From a checkpoint of a small transformer trained on Wikipedia: 10 layers.
Each number is 128 + 32 x the weight over its row's rms, rounded and kept within 0 to 255. Layers, rows and columns count from 0. Numbers have three digits each. The size before them is the row's rms in percent of the matrix's.

# up: layer 2 MLP up, 768x224, rms 0.0825, rows 214-253, columns 0-111
# down: layer 2 MLP down (transposed), 768x224, rms 0.0703, rows 214-253, columns 0-111
# gate: layer 2 MLP gate, 768x224, rms 0.0819, rows 215-254, columns 0-111
up214 104:115114089127097161025120083168138151153106152130059126124118143134131119119101130091121160079118101125117127077056175188176145087142128117069103076094147165168143095158167151138158154175146149172133121164092173109102140041110169129122181129170119130143156126130109154101111122140079125180127104135105149140108162130076101111158112073145
down214 093:050091050157071151132133157138165128078132119099141124117128130076175122116127165108135108149079158187150125102121141124175152068089151123122210097184183194228145130169179140067171107113114121133150132126161093140140122133132085156129116206103073106113151106109136148146162182154104168154149118161088139141126111118150140091086077132121
gate215 093:149199146061152173160122120119172157146087141158215098098111136175124092103116083087114122088101124153188118109159160127092121098095148096115108123145171155138137126070110169135132112172180144098101196126196076125154123068116119179098131145160152176124115128202147116093120067075180105158132108134125088170086118108146137123118163118184
up215 094:119145135095171192149159142111130097133108144163100138087095152163155115104113132044096088113090174177141137160153124112199158051139152137138157118115152145124153088080135159195150113119203092063128120136099101123105049150125150106124135178150171165108118134117116055067127164190160125105122073124114104101062148103165117083060141089134
down215 099:089066077150128095121157096082107128139087121150174147138116116106135106166130136209122106131130128106121126101118127135138156118079096129097198159121155096110182106125102097103130138130168153088126111151118167162128205119125175140093124151100078050166170138134105176193137172156157138135157144075116146107106157201155123126149114173119
gate216 097:114124127151153157130150110129093141095203116117149135082156120158160180131160136193150154120188120145148093125137110134161153144094139192127151102148065145120116127107189074076110108118133116125047108171130107190114094121168105147185077133139143114127147157136179150053113151104115137081136122178105102120162165071080184096136123091127
up216 102:153123100147156088144093100100121135110191102146140116085163130158125104174169130173105143176162125120050137149103110178166059169118051164133049115108162106128097113103145130174122096103156090084114128161152179134140150145122087141115078093128182077186155134115127073122131100166096155091205149174106145140128118102139092163101162067088
down216 104:109101139132077140137150123117095100138103150123153123127185162165151130148169062111178087169110144107108152151078140116140130083111071116104198071124123124062161154108124121166108172048119066103161104154155102030095164103138067131179076126132147097160102106121136090142090095175140191060108130084145102171142091131170138174172142123118
gate217 103:140118136106197159191105151113134108099153069147116168168110150120127155132156126181106139157110070056189130142173234100159158114181143085135143139126115153149109225099093171142117131133094149113092095151131120103135147139128105142168165121162177172144110092123107126099120174139152176094144045184109131101145127079149048135124121171160
up217 100:152110161051173143174158182102125155123135084166150104076099097168125133128135109093177197210149126087119152125120077101182170115101134088211132120170167141103156131125157068112130170151120075133195121150198177129126173131067103159080147074145063110111125108146097072086145127133106188131134166152132145147058175148100109120096074123137
down217 098:149163114122123125123097106058082077164110122147107122150135181160137172131138057094128123114115177131094220122144197120098134147149124168146154166130096167151140107209161102045103176109166119156103155135128132081222048133159153097105097145080168166152114112104151102162136067189099074120144080128143157080102115119089054135094146156118
gate218 101:104162123104120151110120102131137192104190163134119160097172115082163115100141123193134134128154137121073138090079099121132173121115108117149136085151125178171161110110132115162080096105136109102156126154132112068047119118159086047173130109124145163070120159126112094129086082092114074152098185129127120116070087033146131138134155105114
up218 097:161105108118137111153157168164123145098169102094139129166170172107085112075121160134091083136166142138124130075137147072047124053104081151130163083149135160060149150150157179163153086162166138098076137143166123080117124098128147164063122159087122164196170133160179121121061142073134157131082103153173148139154130146074119144142170146153
down218 104:122132129086166119096149118094134130178137142195132106158073104084121129099083106121113091114080161128161088174131074106141118165146147149131100094118146122139087111051125100134202151084099079086139118077119040213163133158160146098113132132168118129100077118072147149108181185079120162126174130126110113150056124121122107146125130116113
gate219 099:164066070051151089128106115137122145120197114139118143157151157170118196127124097143055104096128155118121161171134122079163160120135170159106171148137109103091094151098069083101141179140132156132102167171156106167103154134133103123136150141132111127149118076127116144104122148065181190152128092099133170055160142126136139097196158134140
up219 101:106130166166101125118117184102143154123197112180175145026114145102149108116129121119177114170162168089107137135152106171114094171156120131149093125132108107170139097178146101104130132085133087112130056082129126151113088199099140104093103123136125091170119133118124107109146091124120108093170124088058200132145095096065172134117082124053
down219 098:166138099152105119149147146160105139086110098094125168169084128151138179134150061147039095102109104161169102136076118099132196137150130197124153169120141138136120144124133120161206148142182179081093128134145132132117197150127105176140083156200111085129129140130134119156180118210101131145123135139117081111097136094096099105101144134128
gate220 101:140148147098124117120176032088146087051119096162146152094147126106114102058087124129160152082128136075143155112095162101148142158151145179197134117136091055165106092093152155094156156121150158098201074129119156095165048114065146063148127094135067157096163116159147135124095087103161128063149098136094108096178144131097102082086122151126
up220 098:123125118124111153104118157158089089134137098128088129148107115113166149136144098153076116133142132110133095179092096149173142158101137064122170124121182118150148116162159161139080112049135130125130145112085162127114137096132165138138156142146203129145103140106109152122136069098087157134133095235143165077128136069175115138100144128152
down220 098:097174140128107075127076100186158110118109103162097221181105156106176153155160143128113126108089177139106099200092170153139152136128142138160059156156138107133145095121118171143172116171166078185154143192134168116170097096119157152155138099162071121152133081141100108112120145085134175073175119175076123111122118079146123167139176127160
gate221 101:148182144137095130115148124151125148128189084126112115100135097114169126130101054135133176141141176166128081146080165131124125190095144152124113103093098061125135148089098043158121062155088123106137130162110120138210126071155171124154176109138082120093146105162101178133096093132118198116171129093157116121157130188124057176027064192129
up221 098:112122130138133143159099208095111092156104132095085152146103130163134150032147159167172148079086101148116146106154129067140138089211167065088143106119106174089116169161145170159122110154140107181170175082122100127083134101124099187089064187139167133091125190143119130155133132124115128205114175154149114100139191080134168103145103117106
down221 100:048145123104155174070118083110119129097157114126072141100143131152165141082114093142113225173176156113129077118140050136103154149108124139085073188108197098128114131179090129091152129127114099108182111143123121114144149088113121104206189133141132167079113056108108177088149151100116133127112085129132097161139120129115136128093154146175
gate222 098:143113142096118078118071130142131148137121113126076114124117165139113167066000176137093086180096161112103146150141127191139176138106115178109119147144095168111153118126126118112074090090144147079177088159110144092139104146090116068115124087151136090128140132183168119120082120124169127156182142178140065157087132134148083137125100100124
up222 098:157167090124133100105095185129119132112146139165057182183137104109137090166104114116200122170133163081117118083128132192150068105146143176129148166099141211099131130129093080109158142135114184054147161156137157106072111110120098080091108086131103108129124155132166060138121158128128084110110128081155148103149122142150127135142130102110
down222 104:128106142118193124141181108080101150149134122169169093142109109086092086097115101170106214105100142108150096153103037127135153155092099093113130083108167102149104128151069122145191103104124123195114143100162122139103119173132102161043080151148097076105132101137081082105186092119071080140160119139095123169101058147091101128120122123075
gate223 098:170110063127167149131128094095117142125085122065171115157070132086126146135122099143104092118129116110124084131086109123125133100109155122128052098087080134087088185143110115171075162155150082145092075107183086133131168135105133097123192119135111130088153145091181137147129123108104123102094185149167183167133052112107149168156143101130
up223 098:106184134122108134066110166166088126118098181116096200139113100124126094036126093129131107178122188109117141127130106128106128133111102137133144113156091144160183177164161122090143162113174094169120115168140110156123148125124140157039109144141179108108155163087091084102140072120096115182127125116048105143165117125090091176145116079149
down223 105:115146122129140166069134100154132163071128139144115130124088115138136150227163047166128186110153082128077077096142099134144104166100099085144151209091119146160109175073111141153141123144089129127200128106162143120132124143113101073166135130155135182121082139131101158107094082192135148084148138114100170197113110146079147128121118144084
gate224 099:154117110148084149084139095078144157054124152108083157122168073163075131115141171105098191090160094157132076108126131108154218131143104112086152051089112101170112122049201139125164077133102052173133111120183152119131140119121137134113124137101112091071162140118085170146121093103085161127082168147143179167135097123164111099131102167113
up224 103:129119102120146091081120096138152185123118173116130154182140116174133145129118093185100109145065154133096128113085162162148120179127134159150138126085157140097137152156061124155098112143098155056108119155104104182071137168129105115114056133189128160136078133104086122126200136124147100084149164142110075143117139135162137105158138068166
down224 099:176137110111101116099092124125129121128127102177131128137093135104187110109126156183060085147159101124205097128087165173126106149123125099206107174142099127100205080137140106119087197179119052135113119102148101078136148095126124128099090113162128117115097139152154099145126112137170205154159180112130099145173183168114109146136138138122
gate225 103:166095150104124105163129164137112098112186076129153119156079121161148093119125159081089118152167098096146110125134115167093128141090134181155146122141065179138127144113195137134161192153112117158109117110161069096109148192151162178182126101164151132088178123103182171087148093095162129115074113135098090119159083116153167145110050186188
up225 098:156110104098146142182075152129111139111124124197099170058095103118056121151175125180107164093106094124126176158126100141123087101124175090141138169154104121140094160158121133075149151128108141089169180085115207140109174074148110089148078164097074210108220122108121160159087154133160104141171124136105125106141140131071149115157189155139
down225 104:113142128123123118103129149176163145175132078079200143143100110116095125134161143086146123032110109125082140121119145100102168122081130113113135163121126095112152108139161056156090127104085148130143118108178056135151152109120125075099134150098182072173119171191188154106140125151081129136153084137111075129158160149163060133076130150145
gate226 106:127126161137127068118138093069069170092184186138135160123083059106111182106128101102113147109102085174121191137127161126178164078119096140186135149158089141137123131113140153139135132095121084164119147153170201147135124138074172171099086120081154086159141115165068172106147125109079121157138152170048107190166099129195119152074130150122
up226 102:127109105163116128139143124148109129117111110114137143089175156132186086150131151119088118097112094121184094088162138111155095118169120120104141140117134140103112085186120163134159148132160124122080096143027185117089107105106083108141148186178111139111061147123189123150152200173137129099099146027173161108098127174113165167133170140122
down226 095:101181115076080114104063129145163116094168157098089162114165168113155102113116118123095163158123131154121104090073117092119086130117106118146127170140101136131163192091135054181094139166148125137113126085148119138192132143105194135130110213137138130131133150158132115102116120088053134115181159112129116159121135126108145132106127124151
gate227 095:136129087138156144158134097140097167152110186144121112098134102161151101128123077148136104111145117147170156129050200137112152088101093112194152070091099165166111139117220168201101092121148096084120106166149069184123114108145182173143126100160165156141103133140179059147116132062123154100174064123136102144107109096096112097082142162120
up227 098:142124140155110093141125147054091085112137124096129129116125145151196125074160148174105119147148135121133169129144181108120061066077165145145130112150188135043132114144146119081122175087093112130114137088139139153115169094100179117096135136148137150149056184158194150131142176134130141215159141132165064166097117115151199071105131105129
down227 104:108188108098081135115108122152106138072121102159066117201127052065118118130079127145152136114101096174090138092114081122198122139096149147143114193106138185130170158139081110129139197090172101145129132138126178087097139117091095118069106140097112166126139143105066081137128112105121125144132188101093119144149180130113156119151122139159
gate228 098:130119133131107127143143116116125171113155187175111164147124084052099141162129080124119131124142084119132089130100121191107160158196122090170108109145115127180126144077152163070039160151115179142110081099174082137120124127132177133172135139120134152126165110092168127134085132132133070170084119070128103125102146080131165255113089098076
up228 097:076131064069109147130140112130111114158142184155145105093048101156103135135145154136143141162077106159094134172112145103178168075092096156115167086097114128137140140113161115147113140118136142076069097148107172143076079126145158119131124121153154145073082189141144135103139070165109172062086111166148114155165136095118162115089175132106
down228 099:122111158084144111104084154117097135137108180104178106130174152119160131124131143117184147122162107125160130108137100111143089125130112087060134114135094169146091155145113160139075083185091107113155079083170145163160093156105127099158174138108140125143135127079052140133124098108097146100175146121097108112139144142167169170140149128206
gate229 099:122113163112137126099114121195181095137104119159064114123107114166157148128191121107134186107164126097110101110133171147167089100118132122117086127205178131070083139157148106167137157120083202128165132080147160136136158094145144080144126156188131078160098145149125128118143111091114138109124144143195173164095127139192156096093068066097
up229 099:092128105132127149123094206100179141158158069102148090207138192033103146128135207111122131141106068088115127171124063081121184110068088183105162163106175101187136110189141157136135087097092148117144115163071190166091122112145143164131120175117116168088128154135088119143084116121128110182134161115107092143158143065117099116103128124127
down229 104:156136128116118116133130148074145075091126140127131163156081122124182053116128133153120155143116207140169122115087086146135129164169091044150163123131086180198138107091142141132123115152156130090133131112098093161144115124115138107119173133149160122132144126101184142107149107129081126143143138128132126085133128158042174197109126178150
gate230 102:142114157145112147160119150087134108111133144091114070109123084126149146088141112083130171110165099140081091165148126109079116136148098154139108116187104167132105089126175164123110165181117124120164103115139156156153106065144174139170145143122089137149120065110176149080109081171089168094164158170089195194157068100122069143141127095125
up230 100:134118132093113099062159117138154088107131171146114067078148132075168140144142158184113098120145143202145198176173111151148125163180155105147153103124154150116118163112176135189150100153209129154174181070137107150203091099097129103133119136114153082137069125107126139158147181179122077073129157161168148084120098091129074157128125098080
down230 103:120094168116130125132117121145138109157147102137156118127141127109095068135091125153132162172104158171146093119140128163126093142107185060089159083109102190136158126142164196137092167095150098134116188109148093068136125096131129149202080114132137133107140148107085111038189099203092082132045203170147135099136111037112163087125113171099
gate231 100:111098134117144187153138135123073131080188156126133119166175136097213122128094102122072147097175140108150087181086084132179119153133141105119105188146183154155108152148108055124174134114181151104147148145134091119141056114119146100170132116063044128183109103076100126130123108057153106070092128101117111155080110133159143108127156165133
up231 100:138106120108125130140072141174155122119129213134181137135074132143150111192138123124137111071110090131064131171104099082209108088176153084133154135098132142151145095121160168072070153119148153172164163096103138100109159125098137136105114141183090151123119127095117181094103119136181066092105099128135162186156143105137102087156139130163
down231 101:069075112123124097106132125160173141147122064150121138084071098112153133094145183122177129130118159149181148097171083137080148192081127146158082122131192164100122148144140141196181177127113164099104117108109133100147152168133155118158125057146141069128182157130149167131163133140075200165185114154114156106182138130067147153156140158111
gate232 099:114096160088115176141186123044146090119143177114153164168131085185156106092088071098203110138084116080106157125134150148091124101163086135106177161120188219144175184129127047155153136134124126154105116105136078143153114114166187066102122155095187117121120057130123132094114093108098123157165170156109122100119164146115105158096102110143
up232 099:141117112158126153169136149133133055144108119165092121135118169091081150150074107131139122092142147087127148167153122147141181144160138107098057143129115158136106134142132153096127119117099144109150198076162100172073152180113115107130066134145119127103162146157083107111154102106160119067134168188135055151155077150057152066149124116158
down232 099:102170112096104091136148127101087112153163139122165105113176130120097119138170090147093049132093145149152115096147148145128119123077064104074092100195127107154069125138126130167067131117135091162128078174111169151095089081108117139190106126199143098188156092141092148162139116141168089144116091130144149100087073137128131141050164118117
gate233 098:143070115162135067103152093157098080068111129124136095123116166118142187119104104164124165161071046102174125167134155131126117081068154126134065115132122150076128121169089169084149129102124096112154120143183135120149122141150077121124100056100153041169125105157131121146139123115100145168172195131130076115118158144169110163127131044156
up233 101:084184185124095159110160129112081086178145144174134178068135102122127101164091145143063139129118108137140197102126148129057117163123084094125125108162111156091153102112176132114127113153090130138207123115142144069099123139151118110116206175183150189086105122087128128176105090088083139115112104085107158155164174164138087111096107076127
down233 103:104096157119109149110125120113157113085176095121150128130173114127131098121145100111116185119159093123078169142106071147158124160187150152058079162138132138150101193168109134103118159125082175096128105182081134148091113113116181090168191182155120080111121122141146182134182122139108164153120115204091151090103091106092140099147129171100
gate234 097:176094154135099103093130150108151096132095136117112100158187144138107114141061176177101169111132113129135172089093106096145105166152151084107047116137116171109108110113069095110136106125182199164119152120141081129137145098083136162161137166163153117126167100149137141131171110084143144125061146132153141125137112150167121127133088051166
up234 099:119071120135149071131141119096123157112119155132159121088145144145126148142169180114168038069141079118145152056144088127111162095128152156151132137132074170109135172145139063130168168143085113118129138152089088071054182099124117142140186138133170119118146127081080111088117131119184129099068137091116173129147144132143136102076102140127
down234 102:069133146125134118198133115112158154142177179129133155138099164194145108120163144105162179197150135145106150106155161143105117038101124144092139170116134096116155206154159136124101164125155179131175144183180104130095089081094100095158172104102113129115116134139158125182104164156088050151136119095122185139156141132086145069156161116095
gate235 097:163061157137147123124118093082062080103095135128187145133118129159109124134114081081125086131140139146121068148094131194085104065144092122090080064137125103082081189111153130176149077111069122094134138129076100149165150057201131117131102167204119154126086113123097120111122142105116096186129130124111206123161114125149139075105123074111
up235 095:121108090171124162162140126096154106129176184138142142140142129099069119119119141083167134163148143146123160104144157119204154154131112140081131129146120073141167128135166165093056098073168083105147114135155079113115148180119191092160145137126096150168109078136147185124148069177092138106146029137160092167157104069153160109075087148137
down235 100:103158158086112156160161112145088094149136106135150151140135189145225108209157080106133118100104137105128092119180086162137165117177126175158093142137093125100105122146155114131141197144144168143124122148125112146113114151183167108170112104130177164138115131102133149142098166092141185095129125176093157136063100147185117179214139084128
gate236 099:113131080101124171124117137138185162059119109185109146117130160081144169151120148139104100195159101125142167152108144086137107180099154125145114202098111107092118181092102138100077155180176132102087133169109184146137099096181149159135152133109134182117127181146046149107109100153154143154162088110129103109165120135136107147137125152119
up236 098:133155163108125187129082166153132118086136130108069168117154102091144133124112119135136115120140111053161145100096068138084127125085100118151096206083122106155126106064193090152080094144128158137169070139126146084165132211123158079117154173106099108155076092175150106144094105112171138167114160152160122156175114151098136114061145139090
down236 102:157150163151106121125115129093137149198147132108144144129137129141143147114102144155128060117144135132155123160102172087176149080103098152125070128085152144100147111229177132147081089106065095054155120117147122108115060105098124102142128184115154103133132098137171117128179163092118157119118141115137190094158141063084175175145121101104
gate237 098:168165155117096177151097126144181073170079095143105147156117122088096128136080081083186137085096134122124115197168138127071155104124146106153104133187086103184107175113121118068151188177087164133095123102155088160187170158056142170105118084103149159139096103150074105104094106124138133134157113083179095140148143130105126094141106094149
up237 099:100156117119144143123117092153187162120109081170132156091158147128118086138146153120118127185139059150089151154096123090133133121159071082074118099111173118124088103177139147159179150130144157150039094177107157159108154185085167127131122163169101091139166116145118164133090139184171128062073101151091108162098117145089064168150094178094
down237 094:101167085137168107175095159113114165125184131200130127097190143164097129126071134166117096085138183100118168118174137124140127148109076092120120148127110155170129142088149133126066131159152137206195108118137212150151149103140108084146152160189136142144134149176127111194092109109123170160109124119087099112164180135107144152114157092142
gate238 100:103086116104138097126170080135104113066155111092096050090167099147165133091177098095146141155107128151059169154137064085114147098140103131104128118087159131154150116115097159075101176150115109090142122129093090122157134119151133170126174069178179119141185091195106121100072140130092135067114100135164142126118075159125110109074108143204
up238 100:109098142106122145103187108143185094028096143129130110139144133105170122108129157042091156142089159080146148193159113125138143142083097130115105168112141087158153133114110155082104144060125088137123095155129103049167129116145163128132087086080124101084118085133129158127157186149136141101079126181133174146119164143140143154171141141078
down238 102:152156205160090116164133164150104119129159160117075169138149102081109127171081162145104098152156204060090082143164152145118050116120140097084145150089076146183123169147137142139175186090152186138126138124181114088145085163124087169108152157081053074099158148048109097111064102115124102125153158134106079142150087138107113084074143082117
gate239 098:138090114121123118120148139105196211112073113124134069132052116144134075122147143189105152159132123124117112153115093154150094123121169149099164107140164113123124125136146126108189137156147155151127158113158127128128111131159109152133101123195084133084128113114152174141118144142158146043107139219082151134092058108166053125182100125099
up239 100:107127093121122125112136107101098134146128109140102157127153111111142163075131128137156107138077146158177155198177143105183163077138115094127134216079115139142118118159117135138142155136162160163132141147151092133172157215176107101124108098174135121186136140151110160096141165176109138136127136067185095086135185111172139103166157150093
down239 102:127168138152084162101118150098171099092172093129155075097087121124112126187130098186137112127155099108138149120110241101113142107122102134136092146111136133112105149060121121118146188121105122115146127120198120127144113096074178101167091119060051136086158152060128149191110152105162154102146092085141145117171148110139119134145064160066
gate240 098:128073119134093185080062146120099091137125151195141109098198165154119183163102155139143129135162143147142117145078111064111145117137120142151164106109127136092190152132154088111100112148219097124114100120127128102152164126167116120096123176073144092123113144093162090056095120120163081125109094174174115165124153146144121200147142108083
up240 100:135135097124082141138148155152182129157139152103154160154132130119114109113117153129127093152101106099133122102073147132157089103175169146146121139153093169137134138178077104104171130127123099147058198151113128133105100100104115151101125231097084191167119106127110101116089106123125113114078128142165141120119114121080122092146126161103
down240 096:080161111116111161164104131100161196143138161145142110105111130168092119168157093148134118149119099146092156147151108145048094173145103178193075056099092130125187137095088144088145123119090137100168125169125090130099108097101106124164177092116123074106114086075119070144113153082190202126095097123175146138142088182157105114114126138194
gate241 102:097130169089102138074095142192156169131123112139146173098105099106122100138147134123137138162133105116145135139070093168110161153164150128071125126115132127174166142124169084167077073112138185164186125108130147148143112091103081107162114122091091151145111135162106077102091127131081135114098118129114150137078141109124146063120137079154
up241 100:103152154088152163124140084090142144144064140119114116130178150151115165126068091110161124127038080156097169152186094107071138100141119107156107106164103103168127191141155171098141122110118193123113108155151126143137143145139114086102132150155106103185153220105101172103170112176163138117113120154150071106129117182158183128175110185101
down241 101:110103121134106143164154140157105170124151129130134144154097104149123053151195099145099155105119105145153148100122110053127110188141123110110115159208117134141068136103157122149170114139195076099081156109038113168072115120115106092145143131159126114120055129107110095176166081143165170189108097109162162120172126150077108147094137131126
gate242 099:115175147157101146185133154137167148037152162100152136153092177113112138156168095145135073089103096131129126138105170082061135156121135135092165152093037131189092163138120094075094094147169100184136095163138108139112118057140169198096134042132109149122095092104127059153095129131135157130137128101074103171176132087149185153121072155141
up242 097:147154114099077125092078156165151154118139123125117105170071109094141093100155102115135104126078175104107100176105165084199162122136161112121148094128184173191139166119129125159078097129121213109112187148114098124123097122128041079118091094161203144106136105095126103097125166130100080134097164098107151129119137156102097238108147135086
down242 104:177165115098153128136128142072133176107178058118096174148083092136085172057073110166078109141164101153113230147188140157114107094152155120119168172168092139131131131120178128126132109180141097168103110183100105095149203158106145174112161070114136159166057176117082113100172084062124185085085045133096098102089136143174149131161094125129
gate243 094:122132131125161153211116089109119079107106025182112117125090137150103117119161133117230177118177146089160145112121152079195147089100059141156153155106131139128135164167092143139150211130113165120123170114147123163157123130159166120134173102111090100126118156167138175162134157161134156148154090179089122086113149113089098124104107119159
up243 096:192168134056127097104124101080127215100110114128145137082167132134140102135117115186134146148158144167108138146127106140100141104069105105118131138141132112134086140154165182159120092099155035078103126110153109126103164126207114143147083156184131116189088139089092197137135081095102059085082158154115165125164145108158106128128109128136
down243 099:115121198137165098159159128123094140116134158160091076131125146164112179129172152131155171156092108139087122107096097120104110112120172096152154053096159135106167162121052060104138042115082165140138108090151116161079122172054132115139207144142066112160124141133169100095134154145119136138193105160083107108126136154144174121163127160122
gate244 101:150151132047107112120103124118090136104128062122094117148165176077085196039126124123172122162082137097114166161150162163135162111101134098095105164113143134138113138117104107118073145179122192124124081162166119138140136074223104122098112169071077135109094112121109167091110128081135176152077068139105106099114160131118119163130127157139
up244 099:102116108166132165076095148137129147155112162161129074133167126130168106152169135166138159155094137135128175126078153127114128095152109158131060134070106116118097099089110166097110140142183188160098137121169115059114121118099064194151124127091080166055118184099112105107113182053164153087114179166194116148093148138180106127207139079074
down244 098:100182118066112132124128103168156156202186093071171075100090163122142097122165123109161135145129098069102054190202117157085150132076123098163133135121119139076100140199132097129178194105081129103154127138182114075159128153128153079174154109181188148156131099105162126099056077150135161116106157135133094120134129124142138165145140119147
gate245 107:163145123184136113111154130141099098158140148110138050108127112111113126176120150089094142126103133103164121109157130213174096074162141143099147097133134109145110080112092200164198137127151159184201093125182156163119134133145080178130108080118137135123181107096102093124077128131067123137156142114134111109070157070082121133117144051135
up245 104:106085124124112110129148159085088134116150133143108092107119116068105151098117121091157150141140123193131151131169126152165227110138096125101121141079193130162139062158151132086133150110085094119174161092121113111107106166140103083155071094090112095184134163156121111198114133115105160082133100192201157114101169090062138160045149123170
down245 090:090150148142120123114162097091131141118160123153191078107163117067157145152110099113128060131089107143140122079083133168138166120159148113151118148154137135160152169181129128159194177102115156145112114185190148131145168112127113158141162118135185096107192108116082126078083150136158096154136138138070081117144115089131125116154108056110
gate246 095:112156127084095123153106075138107123093146124107188123111174101134163165128073053053100122113125085187064104131111140162151123107167195201149061103157104122125080188145126135135079183160116165096152152165099114095068134148098104114135086130143039140121096137155129133098170168098076131132095141157124157098175154077088102105093180128181
up246 096:160165139098140112097096070144086116111091127122119113176148122074139098150104103124119156137144097109098137130034118124116095068104137093148093162108136078125097181091121095079115161105087149151119127144129137146119108103125114084125095166137132101133157117193089149125151128112164194156095162074118198139171107124126096178065107060057
down246 100:127124079137160157135165157137156123097144205155140133075128162155118135139141142145103122108066172061116158117154073140147087125220154144157101103144167114128110089127083051117118128045111116108084191129087155173095087089200126137116121159158120139033168159123115151157079069116146060101114097108137096149140178175117162113085180159166
gate247 100:108107122160131172115203099100138080125143143160065049118152063141176126153160098097162131102132162165141100113090190097114148139098130165108110131211157144153087103123094152141121115170144094111132176084096146088155165143125125117172128155104131114152126121089135117131139071115110161114123090137090191212142142122138061176097175157106
up247 096:103083124158157090099165090157136145124147137118120210178141097110157152108074114124114106193159178156082095158125169161165179175129116114122168126081090144194188158158098123092089170137128134148117095097108159099194160130090184097138088071129157138155118173112117095136142161121180102140090160135118051145130183106147101085090088108113
down247 096:121170103062114169179069073117120119144122141073147174079121086148141142131106107107091155036081142080128172123114118084153168105129142141091104130060158141131153117140110104096141128131130109103085128153120125134138138076151179152060112113120106172135097153128146106117135134110187157153193104210108119084130122160087068116129085107141
gate248 096:146132133120092079128203129121181125114170137135135068133120103130144174152145132091115165123124112038114130139098152099131151072070110200096143092065145175130099104110178124107153112147116131139101128054139149136151172070162178134157148161135163107167109115100082094180114126092170135138123087103153081086075091205114159129080121129159
up248 096:087113127127139132167128121106175167167113189146080172069089111056168098086106109140085102105159149137173165104171139099138182171093140146135103096118092118135106155068124121107179154092147084146153123155146146072153123191157095116068181177143121150113160106156158165208115125159097140107110149056122074118110145091132198110073140141165
down248 103:152103151086109107129107051118093133130136112118161118096087130187071127103119119087142153132105121086067116152138128085104101092133115132176153087096118084154119182148117120169086114136102135122109128102154143139148154181092210126111175188160179111142167122149162141130088160097131094188121095166129142125098101128095058103178161116163
gate249 099:129123146153097182169124146097152177141130134153141079106163131146071216153122097091133146113128091144057125094111086091178147112124140136123126157082091196128122148206120143195156152155086135111102131100079097112099128105077141114154170122104072067068106159198118144157106119150102150088101066137150136126101040145119128098144101156099
up249 100:075144151116168106147167129114128126165158105110113109114213124128142161141151151129147113098170106117096118072093161097152134109208082137101131150139149110136041144148095140152121123140086115113085091198119130076199115166042141154155166221114101100134072153173153139107112104158104084133156038127140068093121159115178069160153104131078
down249 101:117137148117146134076135150135143134110121157115169140173124094160128164125154158099093093122090222197120139128165140144097131124144101096114195108163145152141121113191118085126046160093077136174121113151166140128102073100121097122153098088108103153163074183093105122134164117170141037150134120142135146161071053091147088200160112092063
gate250 100:130132096135103140150151176116132123130074169150091055137064068123141125131124104110185064127196133105131148162177093199091180111156160152187137163110097059189170115100073106115105099192166129128160157104171097120139128112142162155087144143121153159110150131144114091128103130127125188182088156154131154110132120102092205093101121154146
up250 101:106075169173150128126158187135134104131111118106201146130195117113149121146172130231110162098126147116122142131167133135124066131167083092089149074163108087162105168136114127074074146117101135120143096109095109089118182115129125173160133113127086123127107099118157108118133138118131131115143135130124144142137182121129115100154157106143
down250 104:141151118081112066118127141122113149156101141102093102072130159105119117150084119146115121202129150119123116116149049128071177137173163124100177157127067129170036077090103197132191172129144161160142119112167147159150081109076090079210108119131121097083114076083180108206086153124171147099086110170086140134171132076093100137116105140119
gate251 095:153129093178124196151185177057117135082146075154145189081042160090126139111121110143141066103105176176139135165154139079121139127106184108136125133117119145126096141125170160130091164125138106093169093114167125182129144146133127117124106063158089134093150145158114162143138143103102154047131104172057123088128098117094110121114089097146
up251 100:144174119121108163172174137127146133084144184156143138110149155078094146099139124080170064175181101087119138166094171179108145136139118121125131159120109126068089149108135093153120095113107122148217117104131170136142093140200156107158082133132131174146163116122108118107155060139129112116114112066087169140204124084144149159110112088177
down251 099:088138104086142137113072171150107171186155176180176105111120151114060142132098154147119156089128095186128115144129087131143106142096077126111113134182181114019094134138114132122076137132159141118075142109058169167133095154127140129077118085158126159093111153125153130160079130157074105086126172135128114117139188075119137123141126088172
gate252 095:112069085144108125138149104210201091081115146129146148106119115192124122138083138153102141172133154119129092116123080138160118122113127138087150165089078136133123135099105146152156128155109137132185141113216151050183063146134199144117081149111090136087145134092177124177079117167105114136125035114127128118085153066109131132138129107096
up252 096:126152095162132102131123155138118176147168137192090177108118130126045159070095123133130139151168098126147130183122191150145097150122137088113172140117134114130070090163146147072158125114131158084112088169120144202108159198129117122148116125194170113124158125153093102149116145116169169167158114102115052112194137134118153086110132151198
down252 102:148175134133155193178153161118110072142129146090133054168139126163153154106139077108132117143159144146129128057146129116126169056134080093088078089137149140176114130132172132108161157177233127170157132107107142096113115116111141076141130156127108122135212157089102127143132137042100178125134121168166134176098011122118066118124155124077
gate253 094:158109112160120102095087077143158138107091120092138180111133051137178177115159093083145054105137100186131151102094112137175153150155102081136141123103158145102067092148119175152136093155154088110071129212108141101088183128095122161163110156158115122127114108136060159068142144128138123132164133116118082081065090119160093132134159150106
up253 100:142135110103113146203134137143088179144097164138060112099125140128154133123171126133100134115120121124161087148108147111097124133131127105118180150142114099090148192128031121179083122140188166103045102086142140112117099112119142133098133105154081152142086093135145096110158160106124146135207127183119120124118142078144148118160100177097
down253 104:067134153157125130077141098136171063136085044098143098135129057098097095141113153156117142160119128132143153127132150145108130168152164139112091118129122120148102152127217120173165126082087108139078112176148120109096168154146090122049138117096122130093141183189099103083117124182129075148093134130122156129162183133141103154111127101185
gate254 105:109120160124072125108192094064155137100146140114096123197104099140139179084141098069112152117108131070153145140079171109176130143118154040111165138152115134110152105102103111124141181162085188114095170086132057115174126183124141136146161131081142084088171101126076077132114132061166077120081158086126134167168165075168146098154128190153